Each number is 128 + 32 x the weight over its row's rms, rounded and kept within 0 to 255. Layers, rows and columns count from 0. The size above them is the row's rms in percent of the matrix's.

# layer 5 MLP up, 1344x512, rms 0.116, rows 729-745, columns 0-63
size [ 75 112 102  96  93  94 105  92 105 101 106  96  97  95 102  95  90]
[[ 98 123  53 107 100 151 142 113 126  84  74 165 112 146  82 146 152 168 136 133  89 116 153 205  83 129 111 121 142  83 138 154 144 128 102 128 125 117 144 109 151 143 118 105 165 122 181 121 120 103 141 134 115 153 146 122 164 109 202 115 120 121 185 140]
 [100 178 157 141 170 173 117 139  57 171 132 173  92 191 175 185 149 148 109 138 133 137 199 144 117 175 165 136 160 111 113  84 144 138  99 144 126 146 161  51  92 143 124 145 153  85 146 112 130 174 143  96 149 114  99  82 106  74 170 105  50  93 120 100]
 [151 125 122 127 130 117 137  89 146 172  73 102 137 147 135  78 132 126 143 132  97 160 210 180  88 153 110 106 127  64 124 112 140 138 137 149 103 104 144 157 138  97 144  83 163  92 130 144 152 107 151 169 125 112 186  94 200 103 181 131 146 114 100 115]
 [ 81  95  54  62 124 115 179 127 108 115 114  74 195 101 173 132 132 107 128 171 122 120 126 179 134 122 150 123 114 159 137 160 136 149 138 114 135 138  65 141 155 161  90 177  94 149 198  99 122 110 141 169  81  90 113 133 134 118 145 133 146 117 131  64]
 [148 189 150 146 135 140 140 115 124 176  83 116 173 155 172  82 117 113 185 127 179 144 135 162 147 143  87 124 110 163 102 153 149 113 104  79 106 122 126 138 190  58 137 141 141  79 122 147 109 156 109 113 103  95 104  92 145 116  89 127 171 129  97 158]
 [ 87 113  97 140 113 152  97 145 115  60  82 111  69 127 150 142 108 104 159 185  64 175 135 153 144 125 116 162  85  69 125 141 161 166 124 139  77 115 181 130 151  95  89 158  34 141 131 151 196 134 132 140 151 118  70  94  95  81 143 130 137 157 126 109]
 [ 96 201 130 101 149 157 168 116 118  88 159 102  51 186 166 141 168 138 206 158 127 146 117  52 128 120 115 126 141 101 170 130 115 112 138 117 104 118 160 145  96 138 131 170 152 149  32 167 121 147 176 167 110  91  79  94 112 119  96  81 153 128 119 100]
 [126 148 169  77 109 122  78 116  81 161 129 140 144 136 144  49  92  80 125 103 156 145 164  86  98 175 129 149 120 141 153 100 116  89 144 117 103 118 162 126 158 172 130 136 153  88 157 127  99 194 113 159 107 171 143 189 111 129  58 148 138 148  98  89]
 [160 171  54 179 165 126 145 100 102 109 167 212  93 151 150 172 126 151 107  76 118 157  72  65 143 120 149 142 116 104  97 121  80 123 123 160  84 109  98 164 247 126 173 114 162  68 129 112 116 146 119  52 111 121  92 122 120 141 139  87 121 125 103 138]
 [172 113 134 140  98 127 100 139 132 112 101 203  93 197 161  89  82  58 123  92 123 150 124  94  78 103 139  98 166 125 153  98 186 134 136 144 185 100  71 182 140  97 132 114 145 130 105 163 134 111 147 127 117 155 135 195 147 150 161 129 139  81 129 140]
 [122 115 110  87 149 113 140 186 158 147 134  52 101  79 129 139 122  62 170 111 124 166 127 148 128  81 145 129  70 159 134 184 104  95 103 138  66 160 131 151 107 123 133 141 137  62  66 121 140 114 116 210 170 112 138 140 162 136  97 104 119 111 136 114]
 [ 99 122 127  78 117 150 171  87 161 185 190 111 116 147  90  85 131 174  72 110 163 102 137 171 155 165 148 112  34  93 200 149  87  93 217 136  89 139 104 155 121 111 114 157 128 167 137 118 144 148 137 118  98 105 125 152 129 160  97 136 154  96 160 128]
 [131 155 109 133 114 146 138 120 155 105 129 113 119 139  87  92  70 125  35 174 151 177 120 144 133 159 110 194 134 144 144 129 176 117 181 139 172 157 134 162 148  55 106 140 127  97 119 101 132  72 116 110  91 127 178 122 149 158  83 100 132 108 155 155]
 [117  96 117 137 114 115 136 141 129 156 116 178 157 161 121 125 143  77 153 146 131 168 125 152 133  93 134 119 102  99 149  93 109 123 114 106  90 121 124 133  96 177 128 146  79 195 128 124 142 197 126 128 150 143 157 145 150 134 108 126 150 120  88 115]
 [117 118 133 120  84 120  64 150 183 150 132 163 150 146 130 122 128  81  94 186 188 195 114 164 159 148 152 119  88  92  85 175 131 128 124 154 149 174 117 117 143 131  58 120 187 163  49 121 131  70 127 173 165 113 109 140 184 152 123 148 115 191 194 108]
 [ 92 202 123 147 101  86  87 152  75 144 173 139 120  85 139 159 130 130 128 100 166 160  85  94  85 165 139 143 150 134 162 131 142 142  93  80 129  99 152 142 146 140  82 135 121 125 126 105  90 160  67 115 140 116 119 172 142  91 117 138 127 131  76 145]
 [107 110  88 220  70  97 183 175 128  82  78 131 153 127 100 106 114 116  88 132 135 116 143 127 125 122 121 156  61 141 127 110 129 135 184 167 133 145 158 104 123 145 137 166  66 132  69 138 111 170 168 105 130 119 137  89 150 205 139 126 119 122 119  65]]
# layer 5 MLP down (transposed), 1344x512, rms 0.0987, rows 729-744, columns 0-63
size [ 88 119 106  94 103  97 102  97  97  94 106  92 103  90 109  95]
[[169 160  83 129  90 178  90  67 195 131 150 138 116 121 102 115 123 132 172  98 124 193  79 131 131 113 125 168  94 126 132 186 111 136  81 163 112  81 112 131 176 101 208  82 158 179 143 109 129 121 116 152 162 120  80 136 112 123 125 104 102  75 180 155]
 [101 140  98 134 131 135 129  85 167 119  83 108 187 146 113  89 129 152 139 126 157 126 118 112 152  92 125 146  82 136  89 160 155 143 164  98 144 122 119 175 135 131 154 142  71 146  97 175 102  86 118 162 122 162 124 138 174 224  76 136 131 157 156 155]
 [122  96 141 123 121  79 151  95 101 121 147 142 142 120 154 142 116 131 142 106  72  80 109 135 196 124 150 124 121 164  94 108 108 141 140 129 113 146 132 171 147 139  92 148 146 150 193 113 111 151 196 134  87 103  98  79 146 161 179 193 136  61 144 105]
 [213 158 126 199 120  82 134  87 157 152 116 170 141  62 107 154 128 102  82 169 104 116 119 135 102 118 154 140 138 160 166 119 123  67 106 126 169 176  97 117 136  81 171 207 110 149  74 102 202  95 156 138 165 150 134 130  83  99 180 167 115 156 160 133]
 [171 158  67 102  72  46 132 150 114 135 187 129 142 117 120 134 190 167 153 137 144 180 152  80 176 148 154 148 155 201 155 110 107  96 152 156 154 129  77 149 154 122 128 108 157  65 139 206 147 167 118 139 136 171 183  91  98  91 129  92 114  79 138 147]
 [101  78 143  88 131 125 147 198  77 208 149 196 135  79 102 177 168 114 121 169 116  64 125 109  74 110 148 101 149 154 138 156  87 157 134 153 173  98 144 103 127 148 173 172 117 138 182 135 165 121 167 126 148 156 145 114 148  68 126 145 139 111 104 138]
 [141  63 135 173 100 104 130  95 128 148  76 127 191  89 100 138 145 133 127 142  83  97 148 196 106 139 108 162 139 112 138 155  85  76 119 120 131 116 137 165 116 109 160 113 120 138 148 121 113  83 131 115 160  62 138 131 161 108 114 120 142 123 145 110]
 [100 126 164 142 114 168 100 176 156 106 138 122 118 111 117 103 128  95 156  84 170 132  97 162 161 134  40 100 120  97 127 162 181 137 140 130 112 155  65 148  90 165 149 193 132  60 156 135 183 107 109  90  66 113 145 115  99 124 162 130 122  96 110 145]
 [ 79 105 146 160 118 184 139 101 146 137 116  93 148 174 141  96 154 133 160 183 155 101 160 189 137 186 106 145 205 158 129 174 126 117 115  32  99 128 118 199  92 117 141  91 135  87 108 116 144 143 110 158 157  75  95 175 147 137 158 152 134 120 141 115]
 [ 72 179  78 130  98  97  96  63 111 106  87 101 171 118 100  75 153 123 151 127 168 103 159 180 129 177 147 108 135 112 124 153  29 128 106 156 167 123 172  47 120 137 153 140 106 125 109 165 160 166  86 131 135 135 160 126  92  83 125 115 138 159 164 143]
 [105 155 151  97 180 121 138 173 142 176 150 168  94 108 160 165 131 102 152  81 191 135 141 111 152  51 109 148  81  82  82  94 161  43  92 181 134 140 147 166 153 102 104 149 171  90 163 161 176 172 106 155 133 111  50 117 143 155 107 130 165 117 159 126]
 [169 121  99 154 191 134  96 132 135 130 132 196 141 160 153 130 161 204 147 155 127 121 183 137 131 111 144 107 192  95  96 105 136 115 144  82  99 169 168 149 198 124 123 129 133 144 137 137 164  92 138 158 146 123  79  89 126 127 173 163 131  97  66 156]
 [171 138 150 142 152 112 102 172 158  78 125 143 103 147 126 146 135 109 174 124 189 130  94 123 159 214 106  96 100 152 177 105 133 129 121 148 170  83 158 129 117 113 136  87 140 105 149 109 133 164 163 146 130 133 112 127  69 136 114 140  93 177 193 161]
 [143 124  98 104 147 100 106 106 115  98 215 121  83 153 112 133 100 160 163 117  74 165 137  45 116 112  93 153 181 127 123 192 123 159 132  85 126 143 133 107  85 146 119 122 153  93 114 140 167 122  83 183 134 103 150 159 122 150  68 114 158 113 149 138]
 [119 136  54 151  24 118 137 222 120 119 146 182 153  99 107 109 171  91 114 151 136 128 135 110 100 125 145 139 156 182 115  96 156 149 112  69 158 106 133 150 151 114 148 192  78 137 174 124 129 123 166 130 121 153 184 175 115 173 127 100 149 144 124 106]
 [ 45 186 123 126 107 175 103 122 154  99 138  64 170 114 185 171  58  77 103  98  74  58 120 141 128 131 143 131 166 185 121 156 195 150  51 153 110 109  61 177  93 150 177 118 118  79 110  91 137 129 179  74 119  95 152 152 114 104 155 119 122 130  96 107]]
# layer 5 MLP gate, 1344x512, rms 0.11, rows 730-745, columns 0-63
size [139 102  92  89  94 109  94  94  97 106  92 101  93  95  97 100]
[[ 73 103  96 105 113 164 114 130 138 134 108 116 130 108 129 197 164 160 119 111 118 134 154 199 119 142 159 125 215 159 169 153  65 185 122 109  86 126 112  96 119 171 118  96 129  87 141  60 126 125 107 109 152 113 147 141 143 103 145  97  63 121  93  82]
 [118 139 129 133 119 159 118 124 105 100 108  95 123 115 123 157  58  96  96 144 147 149  64 138 166 171  55 111 101 127 161 158  82  83 143  89 124 123 123 126 140 104 180 155 150  93 151 157 140 113  81 104 102 116 142 125 196 128  86 104 123 120 133 149]
 [149 163 190 214 134 182  73 108 155 153 121 168 100 162  64 127 167 127 103 108 125 117 146 165  82  82 135  77 173 149 121 155 128  75 148 171 194 147 134  85 154 158 115 143 155 191 169 159 113 168 118  73 119  99 155 102  96 116 177  98 118 119 150 145]
 [ 86 118 132 126 197 104 135 123  95 134 168 119 107  92 102 150 159 160 128 140 158 155 103  80 174  83 143 144 158 171 132 122 160 156 137  93 144 147 136  91 100 192  87  31 132 103 132  79  96 102 117 131 160 172 123 194 119 150 148  69 177 136 137 102]
 [ 94 123  79 146 108 185 162 110 168 166  88 139 106 152 204 102 116  96 139 118  56  95 144 102  78 115  64 126  89 102  90  59 146 155 125 152 153  93 177 121 114  75 144 124  83  88 130 171 197 148 127 163 143 101 110 135 107 125 109  88  98 163 169 195]
 [144 155 122 149 109 185 134 100  86 159  98 131 117 195 130  87  78 146 117 130  28 123 113  67 140  82 170 125 122 119 137 105 175 110  98  63 110 105  90 103 186 171 180 147  92 138 117  79  84  55  66 133 111 173 102 118 185 141 158 107 138 149  92 165]
 [158 169  99 132 134 145 102 105 110  88 170 121 124  60 123  81 128 173 144  96 159 144 135 113 122  78 168  78 162 119  87 103 177  65 115 148 135 123 159 153 144 106 140 173 117  94 149 100 138 126 132 161 110 155 157 173  96  92 135 139 147  96 125  97]
 [153 153 117 135 129 112  84 162 166 161 122 187  96 110 151 124 110 150 131 160 144 125 153 141  98  93 162 138 121  98 124  67 141 162 100 159  94 102  80 143 116 122 173 201 116 184 147 186  86  91 109  40 147 111  90 125 110  86  80 115 106 121 133 148]
 [130 111 175 146 158 175 104 142 100 109 156 124  87 141 177 166 153 106 105 177 117 117 105 122 100 160 160 142 132 117 168 177 180 140 147 149 189 121 114 118 166 144 193 108  88 138 136 122 126 134 124 197 127 113 123 155 142  82  97  95 104 172  90 110]
 [126 127 117 143 144 175 101 114  92 106 143 115 143 132 136 145  95  93 144 119 169 132 154 103  91 116 107  66  87 130 102 106  54 154  85 133 101 114 104  97  76 132 100  79 132  90 142 130 151 136 174 157 145 198 126 107 109 160 136 190  90 138 130 165]
 [185 144 101 142 154  86  99  90 123 160 153  83 102 129 122 133 156 116 143 127 193 134  65  98 102  80 120 131 145 121 104  91 170 114  72 138 207 129 129 113 114 131 122  95 139  90 130 143 125 130 136  96 113 121 124 136 172 144 167 153 102 160  88 167]
 [ 90 121 107 108 130  84 138 109 111 195 159  67  87 105 117 125 120 132 174 143 106 145 139 135 143  95 134  85  92  74  93 138 121 152 115 131  99 166 163 159 149 151 134 180 106 143  95 106 134 135 134 126 150 115 101  85 135  98 157 116 129 210  86 162]
 [155 141  96 129 149 115 109 113 129 136 228 127 118 130 140 169  99  86 131 115 169 112 128 139 123 128 156 174 146 131 126  85 149 185 132 113 204 102 104 167  93 114  49 157 105  99 167  90 153 174  83 147 114 118  55 179  97 188 185 130 133 112  77  79]
 [125 133 136  85 110 118  79  92 115 164  26 143 128  84  81 135 145 105 123 132 172  60  96 168 106  69 167 127 158 137 172  87 108 151 114 135  77 104 103  95 147 154 164 117 136 165 142 110 131 159 188  96 113 117 176 135 101 122 126 161 155 129  93 128]
 [164  94 111  80 168 126 120 115 131 131  59 160 105 109 123 114 128 131  55 130 167 110 154 115 169 173 126 131 135 131 126 129 153 130  76 137 136 109  66 169 151 180 137 138 120 124 144  84 122 107 119 117  54 189 146 147 116 160 128 152 167  95  92  91]
 [127 138 129 114 152  91 136  84 125 127  86 160  80 128 178 133  99  94  91 155 122 140 159  69  57 177 162 148 142 101  92 159  78 180  70 105 102 132  99 136 161  58 130 111 170 117 154  79 140  62 165 182 139 166 131 115 134 147 155 164 176 144 109 116]]